{
  "hidden_size": 448,
  "max_seq_len": 1024,
  "train_tokens": 861700000
}
Each number is 500 + 50 x the weight over its row's rms, rounded and kept within 0 to 999. Layers, rows and columns count from 0. Numbers have three digits each. The size before them is the row's rms in percent of the matrix's.

# up: layer 5 MLP up, 1792x448, rms 0.126, rows 349-408, columns 336-447
# down: layer 5 MLP down (transposed), 1792x448, rms 0.234, rows 349-408, columns 336-447
up349 103:412490500564449489575510504463496543465505472443525583489509515438463454625530512560523524448482523567523495457467536494593491456470493458444526476456489478551565532513530480566640548553514518641441549497538463547539438375457522503496542548505515509479440475456501371497516502581488464505457594565578482482487545519461494474515484440488
down349 097:459533513497490450611547549456471502488493386481532579497546540519535549525575488488458453526563521539429543501510489609584489384560551497513534550530460450568480458523455528495458562535532433526562500416500487520484468489465529610504518494480535421616494370457432560485518571490527533494461534521499506408532457586411539441507555472526
up350 098:516516458528514536596458524458527455523493500489591516515479545522397525396462468510565497358491504474473471408507525525520582496552516456473479519496489410549511484483518505481476438436579570523540434448459538563473516590517480519520485469486441497546525577542511533510479525562485438642517515481553475552580452488429439474636454402589
down350 098:507531511516402398525637491464337451526424455514437448471453517498494400511515430466602572475602519469502517456541516545416493546511553519531436449544568502538542392497470506517408454570510568488445492425456389444458456440492479519482525541490475483483486507421454580514464527442474545465501527468469518562500507577467495552544441533523
up351 099:518535544556445519506448497518532487454453493483464550469527531453537535501532541550495481500531571446505444513518515465553504548471513522501546572506492468505524488487464447527425467589544493470536511513405541421552516633468444454502522496500502509495450473505492440537431473594381560479494504500521452556504542423461412507409496462483
down351 103:440506465472494452532462497526422552478520566484445629536532512359466517439510550515537523574425562537572459555496474535485440512533531429448390559471500455508538509553503500464518469477544506555487449564474469487518485458508444472496531475453453517436648420468465494486514493486556462440464505472543480496498534484497492455600489492443
up352 090:548514561475495399412462514531487506493538577445551476442482533524619487493586590487542563437480448608537551556506508533527540485563552486421468477520506478402565447385447602599530501565547503482517373532423480519390578428541482545546456421462500482489527467512511507550534497539419535439468507493451556474548479432424534433412593569475
down352 092:470477493457552469505467601488534403550476552484515551499570507578538467532539436522513465555537417477534490425553512506458425561507422596532497493552504479466513507413489507500609482478553491490452488527532533436419589493459462471472575564593483468499478563504657525514404451449542449495562487438533469565552539535461604509475408457558
up353 100:507481476551572514453484479518483485570493538607472453520565514547582539511510492492513412494480483411494526519538472531530550504445498571420400613457461407526481435510550546601511417441542528494515512492496486473402410612559536404517424498505470469529566574510529605445446474478459506542631530502501450440548505461495473478488497405484
down353 094:459557449501512487582570458503466504439599421526554476446402539492557512581524529477527481536495503446544493581473459389463531529505526501574482494514497501543571469413519425504574539522446486454506428423490556539436484578548488495435537394448451529499498508505523530535586568503496462360563490510569531464550475474464487502451532569528
up354 086:530457500491480500465427540427540464590470603616506534572543489440444515512538513526531483480564569506438552455497493532511565472444456519551375503516475498448541490520552570563422505484540468430497492601451536483493438508477583427538530531426490467505571479583429513512435520550482604505522577418570505538489462508495516542460480476536
down354 087:453451490423510544543522517593504391506434451476572502561369492565526603593547525486534401502642393468510542442505480549487487527448539435507422436519463507487466512450462530583528539466452506510473478511528492443492543487541505433441469561498427547472533538518473620529530514537402533463494441448551524510516505635523473400549544503474
up355 098:517465482651490462462459612556504421450473511542464480503476433408473530480493435473440552380480457421520502483458474572451476546450552584467468479479457543436476432470515493514402531477497545388489452466457484574407545541543401520496505539436489378503511426517527534511517395542491506488502570564446476482482517427450547542454445562545
down355 097:436559487415407583528601433496577622509660605558545508499447512621492458492494546545548478630526544569538516492484523438499552445564527472517533473515596462509547460432473488438522490530610424566493532473551431516564597406399532526559456405585508550436553508562426553458611536451549486480527417419494582483515482536488489416516516500491
up356 104:502489478468474487403483602457497487518526440461458452501456509528497397368575414546530418549504585440556524578557561514482525566516429412395550488539464521566440536511457594449501486473472505493484477489455448464456495483487496406399595491610476499567531542457599539497437476543537507500513538502541568500533527446485531485594499367393
down356 102:494472534449503525497507525468542487555521520540448507567664517485489492537540449471512539524503513453416492434543437523431582486559485491543614551449565448473511499597535588509461529444458448593498434543459512493564500540523470533473413421395530566534506453490512446434581509488473582472528449675450542439415502477499531532447520483416
up357 102:401427531486544508523494503522541506462478535510542460458511454490546497547508553560501545552468449544517544485411486452518486372472538522505480484559505479505483475569489561543567530453527513488481545562438567503602478401478554579519525413466321332517470473575571551542515525562433531479522414559578576497530549544492535548539578582513
down357 106:452486566479450561486569466463555601431524480461528550454458594424563601554575479478395562495513481517513511489515476464462511466587550519540548576526520551492483574454534515507559530563473483475543526541461508498502505595458470447527560503496480395459571506472428502477558656529487476473500482533409502537525472486529455534480545522490
up358 097:458491445427467522553548527531407565464477503519536475513494570583578556506481536527412463459476459485518573488502525539482518479464503517455502519523558508397461489437545401472528558329575493459433528478555546485432481567459494520457512528537441487388471490549498439469565513577511507451651489506476575408519532476524508530490534545503
down358 099:549532542448439492454432454401468528471413500452459573565550464467572532519443552573567507623433437506466456445519567567507504503547516511553454493524517545505539508518566495511464515462544473479445468436459568463588529447459429455508538525454475515472547501520545538506515495441480617437565516419522422609539524476522461468468488555408
up359 104:469515511475450474573539466485401481448461518512504510481554486588484575567463452511522503521456533439532461503537501587404564442391512509485526462506493498458466469520505573505527473443487460531523503541491488481496530552554575394397612498505565485439472442464393493454509487549521523442512515465510578468575601545556500562403531523443
down359 107:480444519455514469449619522502455574524469517505436397492563497523536561504497584533516435496457463470510414492453486490506528504427444510509468417472542546489479486537465532463528448525517466489522459417577515526490533474589512492488476421615549516450541511495509530535485460481445462474573522524567472580503483446605504576474473448509
up360 105:462535556475529515451487518471472484547527465508506555532427384511455463493420499523459517452422412478483458451445586503496551454592500493485517454512427554584496596476452528528499531548514554516501546581507455412397473456496553566485548520476486518444408486470523549489426573539513416547510557444437513504493519444468453371486443451404
down360 101:512518385511496515583449408476481485506498533487559465560444509450509524553547481503456471633462498507469530583476528479490448591627543493607462481572593524536469507462551603472535539511514529537544627515441524513505381570432519488373553509494540480548528385511448571455452538585503536566467487554444492546539483511439562484555558499502
up361 096:469553496313596467548528507453549453480466479453496537397510447460439469451518474472470546548520410470576472495595515531476536494483427521476455538488566477558482386530481529437552519455481578458454455401416475521470530544483531595485564443440481454486515550546530465499483533434566554594473529418520475561457549489459551538522466476489
down361 094:517443553496529419532519500509454505397449461431466519461503538475571538553467558552457511531536491553540530395480485544473415505451539468481414558513374467373445559567529508484461485515536479498509387590499476480519489523493493510552500460497448408471463596514490463550421462536473496481507521502454452445488395503425536549513466406510
up362 098:480534508548476526512464469588505452516552524507461504531546626399440479519437388522486514490526544471514448545508505547567530495512545432422560417522490503431380567538490526480545532454517515517507499541453424507467548449577434460566439511527415446544508502440487520516446483519564556509577503436552553522474446531447414529391542529547
down362 101:437469533476453531519440482473465488458451515471527559590486536465570621484524468519488494526444558473450463506477512494501434514499489500435605544525438482606512512486549606488583399433455515449458533517394484502583483594493473503516403431484453446531485486476509564482558458484428543500527520461554516561509313484545342495513411494561
up363 099:527558451529425437439491551471480506474546494545468511499573550465497449560520537399460417572468500579444444465536499456548457475474545541472478468520451560430600491496587546535528435499514476532434460499534400425517466501484515522470447475574464555465515438612571490503486503531480597455522475500566630499446434543441491532507578506483
down363 096:417496534520542448423448575430514445538546549471455512517518567514579511450458533485515499503533516536488453423544446448564486580509415494490504463469463535532465563507502445460503470561491460517458502498491524410434537520474507491456536442500492497528474546505465463471481474459508576479457376554584532528503484519512544602539523478439
up364 100:562534441475487501545518635497551568497533505487552548550431501468509454588531542514455510433509411439388429468493617513560558528443454558439493581553479539445509488510490417421466507496457493577504429494570509450424462503538499583494416480483445356489525491487564450496567504616499562581409619486589464546436440526478536513541534535540
down364 094:616566472482436498548511450522517518475574512433549531532590485460548467487547527528525513518500488439531547426439538407549531465494552584486498492527504586492581469487510560499561532506549468473437555553503530541577522534521470574460498490594474410515408435441484530502499475532578626516482591578524505583456552555589512434436504563382
up365 084:508475483455524527579564464574468473527487494490534491596460503508428512507558468503482543596458453411501546565331545520435454492552517502531485571467576528480440466479507498426516439580541475537510512560490485499546455487527507553503502432509466413568478438368447491561524534526472531523476560546526535632487479475459516481613464521444
down365 087:365512518581464472471502575529529536440496528472423463423503420486661563520483514468541465465509553492482459480651479413508509461517456514421531453518557471534498578566509500604528538411458521573540520423518536501512565508458455522515468492568484566411548537608398447479457479552536503572551465466582530475541450446499553507486545532526
up366 101:507484527484465435630471504502388456544550439620531442433540526478438559495491400527539624576543568446424438599564534544570580440502517442514493517493495530469555412544463509485419497446515482511513431476528457587504556532467476460516510586539539485509463544494531490564572448608637508460489471501552512472521524536477489452432487559425
down366 103:522510522538525449498561520394519495490594612567419499546560562600478437466550432466419599531511514433474458544529497500524476439387477546546530486663520528562473499435411569477537449525534550455477488483511437503484471501467447544546517579500552483531502535546510493520556484542492475475519452435528539531506526396430490546506492498442
up367 095:547501423551506366443557550403489476508508545529443558422416499572476479479464441488486571451482470507468574566511547542428515503470421377527516510471498509500511514522475590524480461527474528516591567490519512382459459483512506606547377473434457520466533533442476496454492445542581503513445432451547464559510535509450483446491512456538
down367 096:531478449517450407500476522408460508489610482537569467504468539482511507484539564512515520521493559603618480460509493479545468534461432445543436512450427459494395592549491580523544500459557510602488609506567478437487595523489559573463448460509477491487463602440471509566496478573476530480465527452498547491550463541520546505494485553475
up368 101:485555621483467466473551562505553449413471561474458518508458582479577520473474505506589476529499538458501443427449551382525444445411518579398575498557438582499449560420527438549490553478568442557444532484456498469480482487435446544537489496506464543498580525610490425429467448595550453532489543459554431519566500481440436495512509406492
down368 107:539482482465550393467483455488519522475496539478475453556527631432562428486476566544591462514501523514562521480523490531548469405599349488445548593547472495490521488458547554695508502515497418493529471509445522515489567518504469376446506434486538529617442401516507358562447499491513466411518607545539470501446444508410546515581512510466
up369 090:527461465470458609492456433601473436476493534463496535453505527540593480474455549487513532546484482557440442545409596503522432462526389480394542566470530467510498527428548513553499521472534461442471524499543525491506499545481429500490507515556482492425425504495552419436461445518414545609586519438563530391446548435484590582435570475581
down369 094:531421425529538465441557417493515480496512490465536407529509517493557526431452547521475360479536393528553529512438573518543475485586516509506491530475528504482470553488478494550517428546473435513486507516478449528407440496519388530469558521491455530540645563465444491466443421467436493484541524609511463512514445474486412523508494542543
up370 101:544545441504453520468464547462443479512511506482473460418500504503552510506431524599456481406471488634436519436505447542577477466516416498527513408563462488492552476511469543515545521473417594583459431466503481433496566493539508464469456454483467523421467390529544505536512569474574445510524504471430616558369485484514522524496540496472
down370 104:532499527515496518485508584467437515546554519463539429435448492473530445542462452485567462500447552491485543500550485556582378530492550428542512463562485390606513569488483448507491461474457528486483465436461398435443580531569509413603555631579442412480453445499385504461429508551531534520558523461464454538456504557439496491479449470482
up371 115:492541550521458490452525447508513441525527446457494541452514610521543383547486530503544479569507386542532496463542534527422504506465580524500489470525488435469496478429573488592547548541551418546429494470530516456517467444502394485507546532413555491430481511439548529533537388619452537494476555464503508454480515457465496404526514454485
down371 111:470419520395561423468515558462421366503465562508511506420449556504527512561447518455542415443604465497523553577491520421436486444416556532507598593517497522592552486418489470549542444532554585413401465549501483533494495395530476495491582468503548527493470569472448450577499522501527527513453500517478401485422426555527451445515432483515
up372 097:489558480493519559578504455412429484505574550584459520445571521499546532614492466523502508501541495587454382518568490483423446545481495528516534519457466452431533538469492451456490508412491464582541425529491559526470527497445515428551491502545563515447348419487447510504402466477470537410469595535443533440402528470454458441476489416546
down372 103:587529466482512449463372536527457533517492523439488453467471529538541414533560515444412455401619443526468575541502505518524467564448467396534410450546529438429527538506507475501476472443473544437519400507432420556488586492589487530455482431534515436554466480501453461561404494470436419499490556495391522501470543496500479565470459567495
up373 104:508496470462459508517535526533542525514487466446521611564537530413517488462534441430466547536530529538448472486537530538431516539444483394536523421529449551452507508483547615460513524534524538508532490371590469541458513480552622494526397521571523522470484524454486527478358500500565426545511422533466417464513545480505458472575518416521
down373 102:494502535412457541500437452428462516524494548522632514530566507449412454533573552495489549601538525560491441446438356467477540451571533506442563534502469499519416565453374470472471474568578480569431499483579516463484428512505484511539562559386489404552526495542452538513497532534531464416555544556491537499517509501545449453473575512537
up374 099:558491515468587479528556511538533479571514568504453469518493510479568486421550479456529488472575496455485439522425559538493506503506455508508340491501489527516536452496539424524532494528526470506484500476524500504551511442502509525442496478493527541470547483448504458522539516514383515489407514529534473476481561493501557482557507466527
down374 100:549594473474535468566573540502460564415565525558434495480484450514490495457467572496463437466531532504556473511530478484562506519470328539447473592573506479500539656570539561516509497447525509414460534416540549490469568442548460521521484570449499566529512553450552517495589526460491477515556523560537552480500435469518391553486501404402
up375 090:482393480498455485479473349414534518511495550486473501447409439553465438460520464486533511487524476425500530566541479446526532607540563414556462479562476382510436410521452476493497568517493399547491577480534465408562511468541378349403479524419509554484605418525511494515532506507438469480566563409537586508499472517426548494549553519486
down375 097:568538574582463544477464604557520480509479465485587518524576484438558532467495543514431469495495557589448444472540451542504503441510407545446565557459589502425521621438569523495619432456570527424547465525559540575488484548459521540574515484599503482503471494485516470452429555488484522472479516565411447502445505502625441495412396496482
up376 103:448429482393419441429558542427436572517468616557507484555467406443520453449472452434478500509607522443495414518395487547477462453458516483400483419504460421593520551556500434571470494543448529490481444475540508414423461538483526503479489368492485447439530540546532555678511540379492549536574421551417444573541472475466454563489489438487
down376 097:554581508421432545555434575534457518536496533429386592470505549498540463501620531452567488534511459484525487578464439442464472424496531487527446472453509492451551530592516483524428483548545535418462502581470496483500500470434572629553487477430519488481491523518483491491449480599406524451511409492417550518475504416562512449515495602454
up377 102:494501516494411554523498501565372476536506483438422566465437521526509423498477508452462513502553502442513494553485522522456508497442493559564487491450522579490428523592537601391442543381472462543486558465496558486506518454485503518524509426519598481428554537486415494645466375473375437524520419402606551545536515486481429469426513506439
down377 100:474554466510468498573463462499501489428485406480449519495470481447440457599502519489466421624543521513429503486465487485414514567435536501516410513558569527392483452556574427501449404495438546433503506482432515474470488424451462538525462533510514486475535436483451567506488461480503572452554562494439445516546522520536486342416410489522
up378 100:559538491412479571506529530485494505458479415549452462620464441487534431499609478525465460600463412493411595576460484570463547460536424483456542470439442548488550455557370478552430517464535491428471516554418469527563544609569458565430546500508543509445578524466505436552445561420532533539540588483491492568475504509515493450557413574483
down378 107:500543461479497448507464491463458433502490468510494437539508439517541516552498598466514377535558511450415503540564491521421487468598577500458612443484495412598550399521569571470436466564449434442500492440497462472494512531477518486434539529471448548393486471500475394553509511419445567498494399543451514535554509602468465507520462510520
up379 099:544438465504515419452470501515520553565484537519470465532535455504536502485551542515400540538572593453482392504439543487444517530535463513487434519546408534511449579449561563570444406494490536424504473389434481525485531544519516484505546502519548485562449469388553516432515460478491481523537546500534581436508432468510569333522496499495
down379 100:425444576507495547465497443529542421498443507473572526631422427591501576557523453381449535446457460523458551653550456545539534482477550474489519564448452419466483428526502540531526516522499435456508424507465512506467467438505474504505504463530514662523542540523522545573495558498579485527465527516551412545510492428467540499534504535528
up380 087:463524582552459530488537460528499505535528445552485572547545558556589572505476521532453550556582472510478536589472379488432523520434468499614479600547461437602450452457518483524467501522584554614477461518550522521490475461544433427473500537475528442522487564519475506556517514519559407505491502416573512582503506495572536493552551490586
down380 089:535459478457506474502529520467491500448543556521478407454498429518453510506462546458471521444508565575563572467517496483477489501541487492509530452527538394469545503463480518451566491499488516519515491470522545522464494587456460582522466492495514450499518462501417502468548444519542482508569447566443529518518546511438463477419470575464
up381 103:495423539439572382489497456563474415556497536467421512478463475501507539503505545471459482449438547585515523495477478431587428516487496444547539506427470555495620537517393567465519506444579534499404543442480544393419581577452484499475598413469399439408551454517457582470407525508542529560581458467614483452512428491494474496517383598419
down381 105:564549475523534626528588427372586537599579519492511417533522495567528511480427459532527509448461544574525536490497493452482558456568381523586584456480552532462474503465413512468456534539494418463532454555417550456458508559426496493452454502445518540475550494482537497457384546556588514434521447404464415472489524490520483486528565506514
up382 111:534482459471431464473470382467464475503496487509499476512585464548558480598572517533606506485507472456473483600570518489507548504562430504476537554442520537532525484511552620507512510518541527524472483455485500496617431538517505540546529465494492399422513508496439387513433511417525537614405487465528449529485515466466489593465478514451
down382 106:528491544454556532423508519496470515480368387507474478460415530406482462403396470474414521533558449451487534454482518467420464532437454534488471567496406437505499428424438466435533387467525595584522501565492521508565532479469620501530523509518511440514516558423492515529498481508472569463478542580500427508389511553508385541571423483526
up383 098:444549461516479499512471517555533472455428477505484442542498498500493504538454472575482510473445591527517547495488508553539584532553450510612482541514473508488476525522559552463523479639545541541495558483528449601465498453498516523491496378513560492549518547513467499504512612505431408555538563444443498542412566475508620466482556528531
down383 100:614536509497412446529476494573550512497472481496565508507500447574499535541553504507529579471457438488492469478443537516544450582521440445563504490527462579522541470557499419486390463524584495448415604504565508497559515662445532495559556579477464452574483415489522512528555515479447520463544441542539501444527387498543516542487576542486
up384 100:470563454533438482608533429404544538498629576561583590588517510486598516490460466586491414420394450566547531578487501474540513462533466469526424548495437499523489526483501472486497501493553587520585354505551504532395391506457436543420473421448502500511470499524524465449433562563408360563485513430490437514458476460507525589462482479490
down384 095:494432508524563549547540514440530464477476554422600506496481514490581651519481488536402523499413434509474529470484537398571501402463470456604511528530479537590517463546522475535490500513513486501452454517463490495478448446481499475505594493428523546581463543503481496477472445595533580482388531523500550480542505541443512441531489607566
up385 100:507486504463483372415493601451422551527493416517486511546509468493508498525529509450443518531500522370494527468457493521442548445485502488495553422518351482511616521515474515619407494482512458447520496524482506437414473499514414570474465503534568512483456513540518510471505496539505494464450482534511529425615449471532464402461456506514
down385 098:482475468532459485592494461413496538472533575491493496436468490514456578534584504326515428476507505510486454557546555458522477473459446496500484559515537561477454486554542526511502514460523557459597547493433557471544484478452457568470523545489475442438566595513515582441535539506487497353521479506509435471549577512449500534385436671385
up386 103:500495446495493420536546531517521474567442469621468444401495488405565528444515500443616518546526540474440442502452504557501515494463560419465462442491675516565529538423480528441478505445553450540436434506507413546519504450474484458516484545513537461541476512520434422396539487636533523491519538514576533499515539463404502495536514493475
down386 105:468595467471564478530498419481456437470494565462450551470555581555512519496443559457530471448433503496471490553526434546442395416466472526519531572461467444524492539407454499552622459516432496509603523529498434507464588514501570522481450452586513454417529529525448528507475491502499530505438500513467426447382485496481493470582547489538
up387 107:488504500459468607547491477408522522500483449497401588500440457576518471495405473495506469524518526518518539522502525563515519549443520639435450481480573449533513403558542425524426513592504555496541455441445442538509536497500467467471505506381470438570518516517455458415503387546582541483493545415455532454488565469522453475617504490538
down387 105:505505526590474619486556543526494587505519468563464489495543482494485450455562488532467530588533521469443503430509484550481469507461542514465421562553526552526527517518563513469435440416500483493448476473424580448537559591567459520449494497538418460450439481518410506517472423483497547516511520442556524513506583500495473460477487418533
up388 094:456467465468498395481573460520508526582472477526511467581542469545561462500591466470591440420491479495573428435519459527472498484494629444455503472490514499449478494540529494576499524449528504470511448501452471481542479518457505380595525490433495432514460469512579572467519479605475587430475529528573521485570510449527530557489490506441
down388 093:491519485404474555563480469500453467520587480449562571481473497488559559395429487564477525534533484503476517509457443452376462585490502585490482443394510504456502449571507540520505521574548500414593527571512499485499492423593569581492449534536443478527501400503473467545515564500571410480511538447494433470428459591537484471496538489547
up389 097:510476503586481452470410510524479430534544425440505413570565572444494560569623583486502488487522489520543463519431434539451517424448494488484476514424556464405518518511517516506564539561537453645506459465520514411423456541502540456464498538538557508472433459486467453540444595594502535445487586460499620506480592480451560426483447522502
down389 096:545549449551535505518588564523635579545417399451528509549565560491540529476544561473531482455522543494522498510381520448532498550496547605459611500437500487482492495558477440567452608479610520508573500495483529550524509495574411475455497539475513516535548556518472484524500482382513431522614539473429481473398502481498621484488485608437
up390 115:488478535526413536507539554476501501528410550488440539521486473506471520383473604469506519460473594523481452497529500514522530463558475483417442433514341469496522355589518501514479573515560524453471438481472488532525486508461434465515443502474529513455441440419467560441568456495551526484470517510440469460408513487514523641472569524443
down390 105:564483496485531493606672469455456429528523418455517502596462432507452576509484513560560582496480557461465514537503449548443523527488555543504414504495507535518418505535470439579497499542514469555478391436472438486580538509585489530543525586413532535504355427504518578531618486564479605443492485456450493490500573506471551501579525474482
up391 094:457543531406531491592490460472477500479510504464525381494567526545568522553498506512459382477576403508522447548542494603562569476472468513492430424525519428458575491588485494438411454513551467508461522503461405454486479524600469523537473480566525552439398475476529488551508430523498437462484468529388600413640499499507539490529515533496
down391 096:535421464477564474502566477617437488485517479467495529477446566534525490524578437472477579496569424554581506514539538508382485580440492536530534489561497516502551473498564510447482583472625523552494492489574464617536515477594480448518501539497410534498530490528464570518527511451576436505556514506550508459514521489453446486519454535425
up392 097:472565440518483506464505480426506580427477530442404503404508481442459526528520536450570474463473542525492493484538565521555504533511530540671479484425512470552516411457483589514568522479468525447488422526567373540471561510463554499537568473416468482520559461479539494558555524525449562396386455504419468474482561408467533518486556527451
down392 093:489496451514500421445483464563495452431534519526493446555527487537540555455476463415476544486535542573582503554536495412459577416557487466563546508477461439507447619524505467554570473547607526519503560500511422503471525518524502526491508437381591553454513341460468557593511449490473487560525598440566417488517530531523508539524497539432
up393 096:500493486460445551419482553448536416441437473408540484559449506595422492516509519418474437408482438513451543529552552492422429531506477501504460512572522517547490458473510507487423465455522453453443484447392542461527587475546501520441549554515481464465440445527534397450532408508510540534450544542500493502480456401482420478460499583484
down393 100:505497534536518427516524457559581547563524492561550551500495523483532531464463410472581510473525538520500579449600534513563583475517542493529550544484432537561447407462475448426546452504470419491496507553489506489506509504525448491423494415468517528524528475551471525497557424493493519446466508522487444579525514503530422564512568570422
up394 104:505452449519532431477416543528487571346496510559464459484531451479441466526493529468538509512550448438475521529452568403497465461448473463378504475575502491582504481460504470515529440556537443481431506502491497541529411579422532562606511521608509572388556423491430532437430505549514397495552583507582459526601530555475491492536453485486
down394 101:490470491566522419515458510535540518516399584594456555488431515508509521424516496438490486531448452447454537583488443454487459517437537428488514564454463532594385474429489548592498491510500562535447466462572446496527456501434514571562542517625505487431499580606518531509553540473537425461444576510511446516591552554462480537502607507468
up395 095:439601521437465411495498507470510563508458505433520503504686491594487521407590558469468472496475444595475550477430560514523508490465510526400475503533463493508585446461375568418427519481558483512522520566508461565415527489467399542457460516446446440524417575515534438522500527543514443558452528487516382489488459481505489501550487502443
down395 095:472499569492573468554542548543516408524543489517524542426490505540468582486467435500464431480495548459538498416482507562483383523517534566527571460539339539484512467592520470519469426506588501586512460568530548453503464546467484477478526448576565635578538438461466533494547528536502503497450437490484493526559562480417410435481434520487
up396 110:482454394566404393563526564455402574468556492584418491379518520469535529501393514482482528507537563515516425547523484458616489497488558459490494477468548496442500497568526501509461497454516576508518538496477513489461518583448541477507616468566523561430390493495584558555467510493535522521535441518585451540562499446512512532421462466530
down396 108:468359385560423485503484468425574493431605579506440545444559554592523523495464504438459569457518451617635475423444492404529535501530553458450510436485516599394472533513515477522553405500483482551508549513423558534520554545568560477519535490564480531565536411544603485581491450464583495483431459553523575579513516506563473595472552532453
up397 094:419466546550410481478490511482448520519419400486488496505439466539482389538453553426498463519518475644532543500525478550357568570498414567598502431526441424574572570463549467487447478511557560484451422475560525561511541498523477503564476483462558527533540431421498515429492595533489513574505580447534568488615530526544523457498506479532
down397 093:523516566502499556496501490530428517529496499481477473492410525512376428452396504366476447490560477506566606522441455556539489624465507509586510583500464373592503565442531487505561463515499426468468518484538441474497502482503458455503555504395480545486560461500506512495454583452448478505504462409505480494495508566553583623510520544478
up398 092:516588532542405527487466473574417484462578570457442478544524556516453536579511583574346556425418488486512520477543508437393523429530601519477595486496490482544478361494517459506524458465526536421434461511421411544543557527492548515477540499546392491455574363511504590530538552566510593468522509462499535506587502479583466492410515523541
down398 093:583518550465591509387527533512530580559394477563504462560404464538504472466454470516455531433540563435427432517548473489528489491435421497385479440474501530518574497478502604443465580447554481456510409479521499552469490472549500473503488412475542494567486459497527422500451473491455440604412525560543489602510512428411477463494479485491
up399 103:510533484472508469529524509515486529513552551485474448490548444458575413496530532547506451489475481563578526499520492474462538445514444400540486455559512574565521470484483552554446468486455530393429560483553586416455462494549532430384541484549534557554548460533523506572502525510500467536515479525493388491529573513549420503531568571517
down399 114:574478577577536515565506435440567545501510517480475558519506506480514465504502516492498574537463398500409553538478479482490535513492530495541443477408548516563428465494531559582373448422487575472389474509472481544449508526500452454453495414542543441610415482463483582530522538485483557478465453464401491523463539501443424470572545584574
up400 092:566497421508462514472509465506487444459460480512529464500561505515507593391563532508435491501539540493542499462451479554501487431482458556583500386530538466361541525432474560472534499502564454505501479542529503403432442597507516544498512485522563473543402433506455527484555416496399483463503516526457488509531405412501536476480535450450
down400 091:458543548509559471492521544462494501497521507451469572570493488512491455562493545507492473552445414515456524579505484427468497522455552463524572504448452495528420422447496461497549511532433528571511442529542546491521467556532558376564481531492435530518545505461502515455543492560549507444388516460491493464528553569492448502582526450591
up401 101:505525505424517526523437491540567444381570450423535470539574491519567515491520578460378558462529501359509448538506555541491536499558495496490508498543430530504568453475456545550562552384457526374533471542461382603403446533494568525525519435552454561525500521521535511568443564487537449478495484502459545594476512427467571564483466549525
down401 105:453473435522483571470518558489482502475538482498549444518547369547535443541506539441629524361527525558493425480492432505527496531468530508535527387520435464488506501519527478505564466477465574477489429476502518493434570469485399536552545556483487392535405552424505518549495509437525519451469520499401502478481585460592419497504446550541
up402 108:498515506539501483489507570540458534498503500541484551486488452508568498552511424470543521502488493505543374521584503504491496580472533502484550448564550467480349521547440625468553449511465529585559505471414485619486486526364446449479472543502575555511460483448534498522441545500535481510519508567568451499496554475546457529465483454468
down402 104:516536530415462528471533361513465495583713504470499532563495557401520522508458499479439532393468426490570531536451543533452476462486584427464513478473469531494471509526469511416419478427498489574493498504500480475427476577547429406541511487482463534494530487568558478555522577516429539561534479534571426514512494518462452426468562446496
up403 110:526486510433551523444497431453574443531463465498558525493440456528447494473423485483453472526571447432570480576435585581500494536488459468524520455488433444512478447458446538450503486473531544447473536511465456470459416454527461575473507446374461521534581577473511564456508504431504437482451429475535535500576550473532512532506614437576
down403 113:532468443476587519504458555517431487568476485504491326488598536561505550369494455487452447498475464472537497510432457559498570519598529529553495585480579446529513521486513506482452478555493578465392464533472539507498484591557465537440581525541430488516503489373495522477412478478522507481457469454526526422562510513610557596548510531593
up404 096:495524509384488474537435468507443574499553441508427530560596536432484526520504550493470490414358462475519486438589502533555413407460511591431558501515512507486466492595441578497591534472573490513456503440513441547472506543603490479468471564475529470489524459396475443453551510533497559490481454601465428459592479473466497536536501538470
down404 099:468507548516476552441475445573425532584492459459506426482455396525524458568527549613400482470542473512442525512626416492484485503549432502529553550558525479456502440520443399518514560444474391553498534434466427481512599510556469472413569488398477605481398531511416522444591452460593529535530427390450519498461516557482540515456547434433
up405 104:497456515619469459455486540530440568503483448476541448497531468434395585549525478499493514453580556517414542376534477452509474483494596469529508391372469577475380523559524581504562468470473585485414465489557473551567528539505428573513430557495546580499561532450521445509544602490437493479542599470392447508451463488512492544543512474472
down405 099:548419555530472520509634523532481372547491479556567524489492494524483525456565504588512496475584469562484485580489400540488426503437544537516518500549530476546472470441530509480481469504523520518515531444501490502589487520528498554470513471499400542456527573580577401510491434538428509483397528485478569468458559468477500532535553470503
up406 098:450594515516446549526508466472543498528543661488471477409531463506474487517554477602538515509437535578525470505428560524522467514506436504469478599479534534511484511544497541546629515534532350537499463418498462436493521537476454484458573555496503456433496585458487492620544473477513470575456551534616487516576542496571515486475542504577
down406 094:472524483527483476577469540500554459477589544498486516393532443434563540520441487504500465485469505487440499488412592525520474523515451465514527543535529490458416459503522536415401529513482512458524425639561434567492512546441526535502526469529461555477543558517487476534431496468527563523468529550540507434493526521435586457477443472463
up407 096:512450503467426542501487454523501576552418602596621497450480488474553519482474541494506524446514521479529512422477525468554523533511431383516543456458432408503569520453485534465492467461605432546481484524431496446485519523555398401458547533532529466470439455440533495506505609592366487458514540508575517519448582546477425494515455414616
down407 095:530458505530609494492570521535460436570463550465488467559453487459476556575456406503429448555586430534465556565498497497537490540494426489478567574490465490456476466493523431591527486578445515489545636490414441439513458487575386545494481471515625419479579524529433548521533534501549482463523611505511529585525512540476470490543550520507
up408 099:494511382603554515462545558463518453431546598441514537544521493512607507453509552516563577442540403482498588514491521548528446529370540507514513479459521468509512563433511518458552435408437507418505404484541403593476443564428498485437492525499640643570466491450533482436479552490485509445504515462524486441467490402518450627510531476543
down408 101:554498484526535528495504533537533532498518544518509603495504536467550552462508532534446482475462416516562562509577546552493505565553544460411525525451540502596501483551499444535501457559534432564584500513576525499522462556558512449418496561514540493580464508422544591480489487486614473526496519522568527516514502502503524514510543526461